Weights of a small transformer language model: no biases in attention or MLP, 362M tokens.
Each number is 128 + 24 x the weight over the matrix's rms, rounded and kept within 0 to 255. Layers, rows and columns count from 0. Numbers have three digits each.

# layer 2 MLP down (transposed), 640x160, rms 0.0753, rows 445-485, columns 0-79
100113145176093142159132110130111145136168141134128130109085135114119146146169152160135112131122124155102129133140136136170156147131150092120118118138169125108131107116118134101130110117110127117142145115129134107133157089130123191105093109
128139121135139123126130146128103127130121126128123126127118125145133127122119115121124131133119120102133130120122128143106106122130120134131154131126143120123129123114119127154122125128136132127128128131132113128135115130128130128125120131
115153123131121148145152156120140123136139120152121131129122143114123125128125118136120117137130104117127130127126154128131128133134131124128127118135168140127125143112123120100138121129138127115130129134123125133126135130144112149124130141
130099143137116134113136101118125116124095135104131125122152099149113141092138128112121121137108140119135148135130136128127161119110146149136138123121126126120094141132142133116124127131134108120145110118134130137108108115097144149140123126
130131117108132144144170130128138132122131132136121114134135128097146134112143115146132113118148087111136139113127141129118152121129152139144123133128120122133104099123139123108121114125148117130134123126148133127147152123120142152128135130
134108140143158145103138134128106125127145132116120126132118098123119133120118121124111125121118117125128129129133140118136136125121139120127141127133133142124123133095126123138119127132139100130126130132140123114134088125118149145133129119
143133170065166106078097084152158173124241121198153147140142128171146083111135130157109175152103049138057148142144144098173128130128255108089062076093203086103149119127128127094113103183205102164182198129121094123122186154192155097122138109
126128127133129119120136120121125131118128127121124128134132118138107132120119146124132130135126147119118133137132109132130127132123135110135116135126127132132117132098128123132139116133112119129134115120126123138125127132120134145138119128
104154118127146110161117129131126147130143127135131120127113145132134119111120111124139121141111119125126130113131116150126116139123135102124136137132152127131126110115122112113133127125121135120129133130124129131115140134143119109128142135
135119139124127136122106113136101130134146120101132119126122120149147129122146147121130124133124131140142123130126135128139113127136139149100138126126124120127134122108128124106110131118136118131139145130145118144125129116120135123118103115
160118121120117116111108115135104129125116113116133125125129121132139135125138139136127133137128116125115110126120172125112127117117112149097133118126106125129124128144121137139130128136148122127140105125143127131125130122117122120130097120
098170169118117131125139157120194064128050118133122182163049165178242104150038231032059127148027166251151192105171198146014010123222099199083142014102028162038255116235058139173076217232000245054255074134044142141151122167215124255196115163
118137125130120126113135158126173131128133131131112130134125126116125129150139134132136123138145126125119136133136117127137143121132155119135135120135141140120116114114123140102127117118123121128135140130117117117130161131144129157135128137
131108097121124113121151158130133147116124118140113123134147121113154133142126128142150141151149108106119123116126131125125147138124122133163149116127146118120118099141140121134146121112127135120125119142104125123124141156123137134130130138
130137137138126143141130104137130118130135123134118144129142141144118126139133122136132114143110105117148138151128137118135178139117126102120151121128170129116130167142133124124140131132133116135138106087096109105114135129156115144131134125
127117113138138128140081084128156127145125145112135124130111137133150150120151137113127130138126118133134123124123130113130132122138125145127116132124132113126126130121134132106115124129114136125132125136159111137115152102120127136121142122
137131120130116129148132166129115122123127126124127125132148113121148130133136127120141115149139120117118110131119141127130108142131124139129127139127136141116117090097132122119130126122114131109123106118119118131132147122118114127139124124
138125102131115118119118145128099140127141115148123125125128126103123126113133129119125138134123132137127125120131124147135104127127122130143119128114153133136125125119126130133136119115133118132130140117116135108128124116132139109122119138
113106089130116118141165154123110125117125138153135116125139104110129124148118114116153157148154117127133113114126125135113120169109084146150114123134162167125110136179137125173146147113100142115114119112105146086118121158132127097135159128
123141138152131149122148138127126137126113125135123132122134127131117131135123126138120118123121131106126133119130108143119143125129115131143105131129129144139111144110134124123138135115128123117131101125149128150145114138106134139132130127
111160137097160128096163096126117096114127127091123105137135098142127148144134115150125114123136104087139128125115146131132080125118104149086110116111089147136123128062137118120150125115189124156148112135130130135127149140152117091129126154
164182160222141069182041125126103174133170118136126132175184164255142079224112167080121072124143106107119121092134098165155255154084106140138148120146180241116081023082128112032117099076186145115188107157000171196113143080144199120145101144
117124137121123138132166123118179143118111132125120132122133130126126133124141136149140135111135125135128136118138114145127156134141170136145118136127086125121111096140134136115121129130139124133139125135144131148133146128140122138125127134
125118124138132126128132107129103125126113129123121119130131112100124133139118112125123128131126132130129127140129124129138150121124142116126118134119129133120132132123132129144124125121130137122133108127134121124132124103141132118137151117
135127145110112119135109127136155118124123124162132136131129130124148134120152132144132125136144123101100138150138135116131132141105152130128114125119099146132132132142133122133140137136119120134141142097118135127125157129125133151124128131
123122127139141130137132123124134134122127123138134127124124138124141131117117129142122129139127131144136127142122129134130128138133127108129120125126133130132118134109124114126134122130130128133131134121114129122122137130151132126132124128
142138128147147165101162172124151128134122118123123135156179096066074142122106140106123114100123105136159136126132145120131141112098126137118152132145120111131119140138146145168121118115168112145076098166127133092140096112131151115114099111
104127139135133136123134125135154110119129131100132134116097136136122131142150115129116130119127148133139139114135115132127140129137111124117100115136102138129112130136125147129126128128132125127133151111139130121119140114113104132130131132
137140127129131108135090114113090150123121100123136121122108111158130135114116137125144143155130146129131116133123131119143114129119136147139119139115108113143123103087139119151151113122133130138122102127135120137133109130141138133125110136
119111121151126125152106134142122110131120129139133127113129112128145140136132128117138112144118121125121122107122138126139131141113117127114121118125145125118128121119130135138127128121135137122128108139127119117126129124122121130126129111
187144126136097148121070161121118100117121145123119106070154096094124154178179116156144109137104113162145103168150172160133185177064159135219132128102196051135118145032173209130116102112223093144043149105153120123093113078171159164105086113
104115096138132150161107127139120129137109125115123118130146104129135131142130133113142115126145109105121102115122159130103139105099103152079129128121096115127112146134137135089111147137141122116138082104155134129113156123117123101129142110
121135129134131125129127136124145133125132125125132120124131132133104124119125147121129132129123124136114130113132113143126132124123128120124132130129127121128126127128132131125129129129144117134122130126121134136120133141123132129127107131
141107119127131135127138136122108135119109128134127123127145106124121128110129133122130133136123123136098135119135120144127148138118122116135140126123149138122124139138137118135132137119136117122125120109113147143120129130116129135126110136
140099113148126116117082112130099120131107125136137137117121136166138122127127140139124137140110127123104115105120120108117137125126091141126122117112126123136131129122118135125135125129113136110113116138145110127129124127116130135139113111
131129115117123137154140111124149128128127135131128117133134123115133125136137125134133129129147110141132125142124146138127153137125120119133153134135149121124117145123136130106136127127106130113133115118126123138124141130130109152141140125
096132178091155128071135131122156137135169135105143115102133116174146131099144138155116142138106171125160151109148116130134155122083181083106100119134103161156111093106156139164102164131173111150151209152123153110118113133128175080116108151
115154127118127142128140118127154140126141120123130131139122132116118125141133125121136128123137129134139126135129135124126135124138113152124142129136108125132097116125128133102124116126126124125128139123138116116132129109126108142137133131
117119130111125149135137115118120130137173130139133120138113121126130121139140118124124132128132121117135126147120138117121105131118156166126130138147138120126117099146135120118103108136102130128121142100111135111132124099106148146137106124
137128118123146143094111150127138144109159119159124129142111124107084119123133135124122126136131131111124129112140126150124123139138109161146147134127130115146097123107133114096138126107141092145107148111135121111155125143111159132120095128
107149104158136101236094075113077178147174119122103133130169150253089134040128184015120094119131079104189072083104115209155227106088128125124171150145179159129133104155186163000122096090170163089037024106109161151120156145104201097158109175
# layer 2 MLP up, 640x160, rms 0.0899, rows 446-485, columns 0-79
136114147118119131151132117122151119126125125130128136139140126115123132138138126131122125125128124149136121128141122115150149140121129125130120128143119132128134126142120137113115121133113116138128114122121146136138142119120125136124126121
146121118126124119126107120138126129127117136109130136136134127151133119131128131114125139116132131138129132114123102135105115117120119127133128123108098125114124120150115165152116125134132121135124131116128120135139123134111134104129142130
107148129121132116144109149137117150152153113155144122162097136113126115155124120148145137124153120128118094113136133135119116154129118113127121125155134126143148116121118130129120134115139121145107134127141116109116153137158135113103138129
133124140155121126129092124134108136125133127133119141111127111157127135128101141103142125141114157153135122144136120129128134138120104128102145116141132128130138153128161119152128134132111123123114129130109115112128102131137123113151140120
124134127113101108157112128137129138128115099144144139134130140128125132141141130130159127128121138116131122114126109144118122145148113135138120141137129092126136109148126135115134121114124134142123127123124145146135168152127115145119126140
190153113179088137179148165047093094066060129056116102152115103096180153135065167119131124106166240117172101146113120210084130181073089156148188194169103145130166097146159120182094174060061144033073082112154154187122090108066130119184122139
120119134109126156132124144122116134127135120140131123141137120116137118121135119133128126125134116131155127116128148129125124138126115144121134135130139124135129125156143125138115126112155116140113138140127142100124113132126128125117142114
142119139122115151098143122126132105113117133122134123138139102142136137143135149139126145111141136133129126143118136107133152122116118152124125138120105129115116146128118158138126121125135107132115123117124120134130105110114129132132099118
131132126137116122141156133120136128131121126145142116110134127108109117128127116133115122133131133108102141127112112121130154111120127117142114110135126143126124137147136140130145123154115131127137109122114138131122139148138117139132148134
104133136134126123146149126129133131127130136158148127126119127121124081122123122120135125117128142112153135128124081137148131148141132105145128134137142138133133129119110125112132139115108146138126141124110129123113139128131147148140157142
124089115000056078156110129112213016124054199159135142056099185106191118189151037172016029138110152105153139090074138070152106073158106115131113163083091158134255131134096081144173238255128126095194100188099146144195106034169057158154153156
144137133126130140132122114122076116136122133128150141115144127139146102108107127134109120116118128138131125130116152137112105128115108150114116129128107130116135150130116116151130143135153134121119136123142132133115088128122129097128136123
117139161134118148139125092145126118102133121124123144110114124134113145096117143123106110095103142153150127130117115138132135115125137129103113130120102131126121163134126109128118152144134118138147134110165133145116115094138133122125130135
142147127137133121114134136106113142118121115132140133141134115113135120114122125132127138119148159122101132107100125141110069118146123161132103138125096141135119101116124141128128126120142117113108161160151153138127113131092142109128119133
105146131127114126125167154091110129157123108151113110118148107133105115124112129157136128119139159141129127151150135146120143142127130112131123132144125153160136125136126140147146140128146111128137142110108151130135110137138149124142100142
132130150108136139097129112150140139130139111130123120121115138139110148114127127129123136110119114160141139103132120151130150120123130139125132123128116118123132158167138129134136123119148120165132154133137134104120100151136145124126120138
115138146124148127131131116124159125110115136110139139129129127143132142138120130130125127111130115127133116111132126114132140125120133123121141122138105127122148122139126137126121133130127138125119107143139132147134137139123125139130138125
120148172138126145136102112122146124119134122112095147121126147128125142088127160143112094071107158140131136122137133117138144105137170112093117141118093098148107127095109122095097121143163112125149137139175086170116140099129138141097109166
123109129109127121137102139119108130129152121126136115152133118133143143114135121121142124124134122152136125141156149127132124160123134127107144141139131126131134109146128127137117112141137116149115150130111134097137144128150132122107137136
134076168132100141163099168134114174143143096170151139154115135107132118102125154075114130128104158160136135112115101110144182148120140109166155139137148121147095123166149145152114138145083124135117112143138141110140112124130144171135157099
108089132043112189078169197088156087100138125092163139038075077000112172024092130141164202075080129129193131084154135123090000126143164121136099122081076083113153182204114115209113123149082092145039136098254028015124171111061086114144186142
149138125152126111116100134147095122139144132131141119131119123130143119129107120116140113153130150116135112144129147124123113134122105136114139137114158136139120142098121095142128121122124123125111127114132129108131119107133134109147128123
130125125123121125125120150137146123122138129117118124125130141140130124116129146122140124132121118123118120117109120127118125139137136138143126128133117125139111108132137130123131120141115129132117127128128129126123147146109131135120119135
114138111146152135115142139124107133126124125097126112120126121136106113137100116112134145121120131164156121112115123158135112126144108131140133129128142126113128128125141141132122127117138133109125126150136122124142098134130128123128131119
134137129110127123117127127147126130132127133115113127141135114133123101136141138117122130121131106114112125114128128129125135116118126140126129125123116140146137121161122132136123142119122131122123129127134126127131130125096117123118122123
108145142123092109166072079094098126099124156121152141117085163175185132118156121149128145146127142110106122125122083101142129143160142110164097149130116117127129120123132114082132136142082176096172120090143133160150185141119084153147165127
147118110135142119124106132129108140159125128148113120127158138126122127118103130127130121152131115131123109140133151130132116130127135133136157137116158126132127110125119110125129117127125103128118108143126134141139116143131159117128120144
094113131130133135127152129117149122117130158135120122146119121103122109132152143134095121108135090118156142117131138133113144121122109124115132105144136158110147150155130133099105139128124123120128140129135153112136149125104126133137150116
130126133115115126113142124116135140123136113123130124132127148127120117120128140124128136115131149136130135133120121136102126130142137135138112148131109131122108122132136134110119130135121115130130142118128136135124134126133147136136121138
053128116129159099120210109150101150105133069153167129176093189163149019127027132152110156119181151074144094125136084151132085112151096158066132119145069223136110090200114024105130185192051199085197121162112066129086142201157075076126171135
132134163127128118099139125125137135129151117152147124147102144131103124107132110133121135135101167149131138145111086138153136150159162131164133128154153132161113111115119131140155106130083132136144141139115106149123114132153177160135106125
136122130120122125130125126143119128132132135130128134138124118133156127130130113134136127141131123120138126147125140113131139139129133135132125116119134132126120131132124125129127121123127133129126122125137130122135123122131116140121146137
116138147119119119145118125137131126139156118127138129132112127138142131131123140130136122109130135124162130150117138111127131133140134152122112143138112120122137117122119132107120116130130128138135131136142131110144121125134128127137155115
125150149132136125139162143115147130135128113136110127125132115105123128124136116123149111115132133133157137155134142134140136145122143115125134142159134145113130131125114132120111146132152109143141149109113133130130123131136147136117142138
123134136131133116106124130143102135124139119133131129127116119146121136114125145130135120131113142115130127114110107140124124114130127135125100117112115142137131116140133126132123125131151121138132147133130134117131118131120147105123113129
180137089174118139185118132151105135162084141142117125142122134093105102149089121094128094092147104112094083143101144105119112087165079190143155125107136091107138147138100111110158104155071154111131068122163086148106148092152112160192181108
131123127143129129130110129124112106141112135132132128115130110135145159127124133142136132142118130111125128112118124131123122136122141109127116132119150147137123121134120122146132129118118115111130134122123151147126112156119145113120119147
120145122133144116127119147137133127140084134123123125118139128124126156133123140136136119151131122133119125087123121134122141114141111108132125123121125128116137163125131131123139147114150127122133129151125112133158137174155117115126137141
123135153136128110176107120108123137109108142098148133109157105151178125136109143141141135118108124152124131128144122106129144147114144098102126136138118133101163131140146136157108137137121156101144110136127145141121121131129098135149170139
093088108119139096088132096183114164124155160228139099171072067227255220086164185242160076152124159124057176171095159120135201159133137117067132165144123065109087086129198123087123094096171118109172200173071159111158092121162104173129087107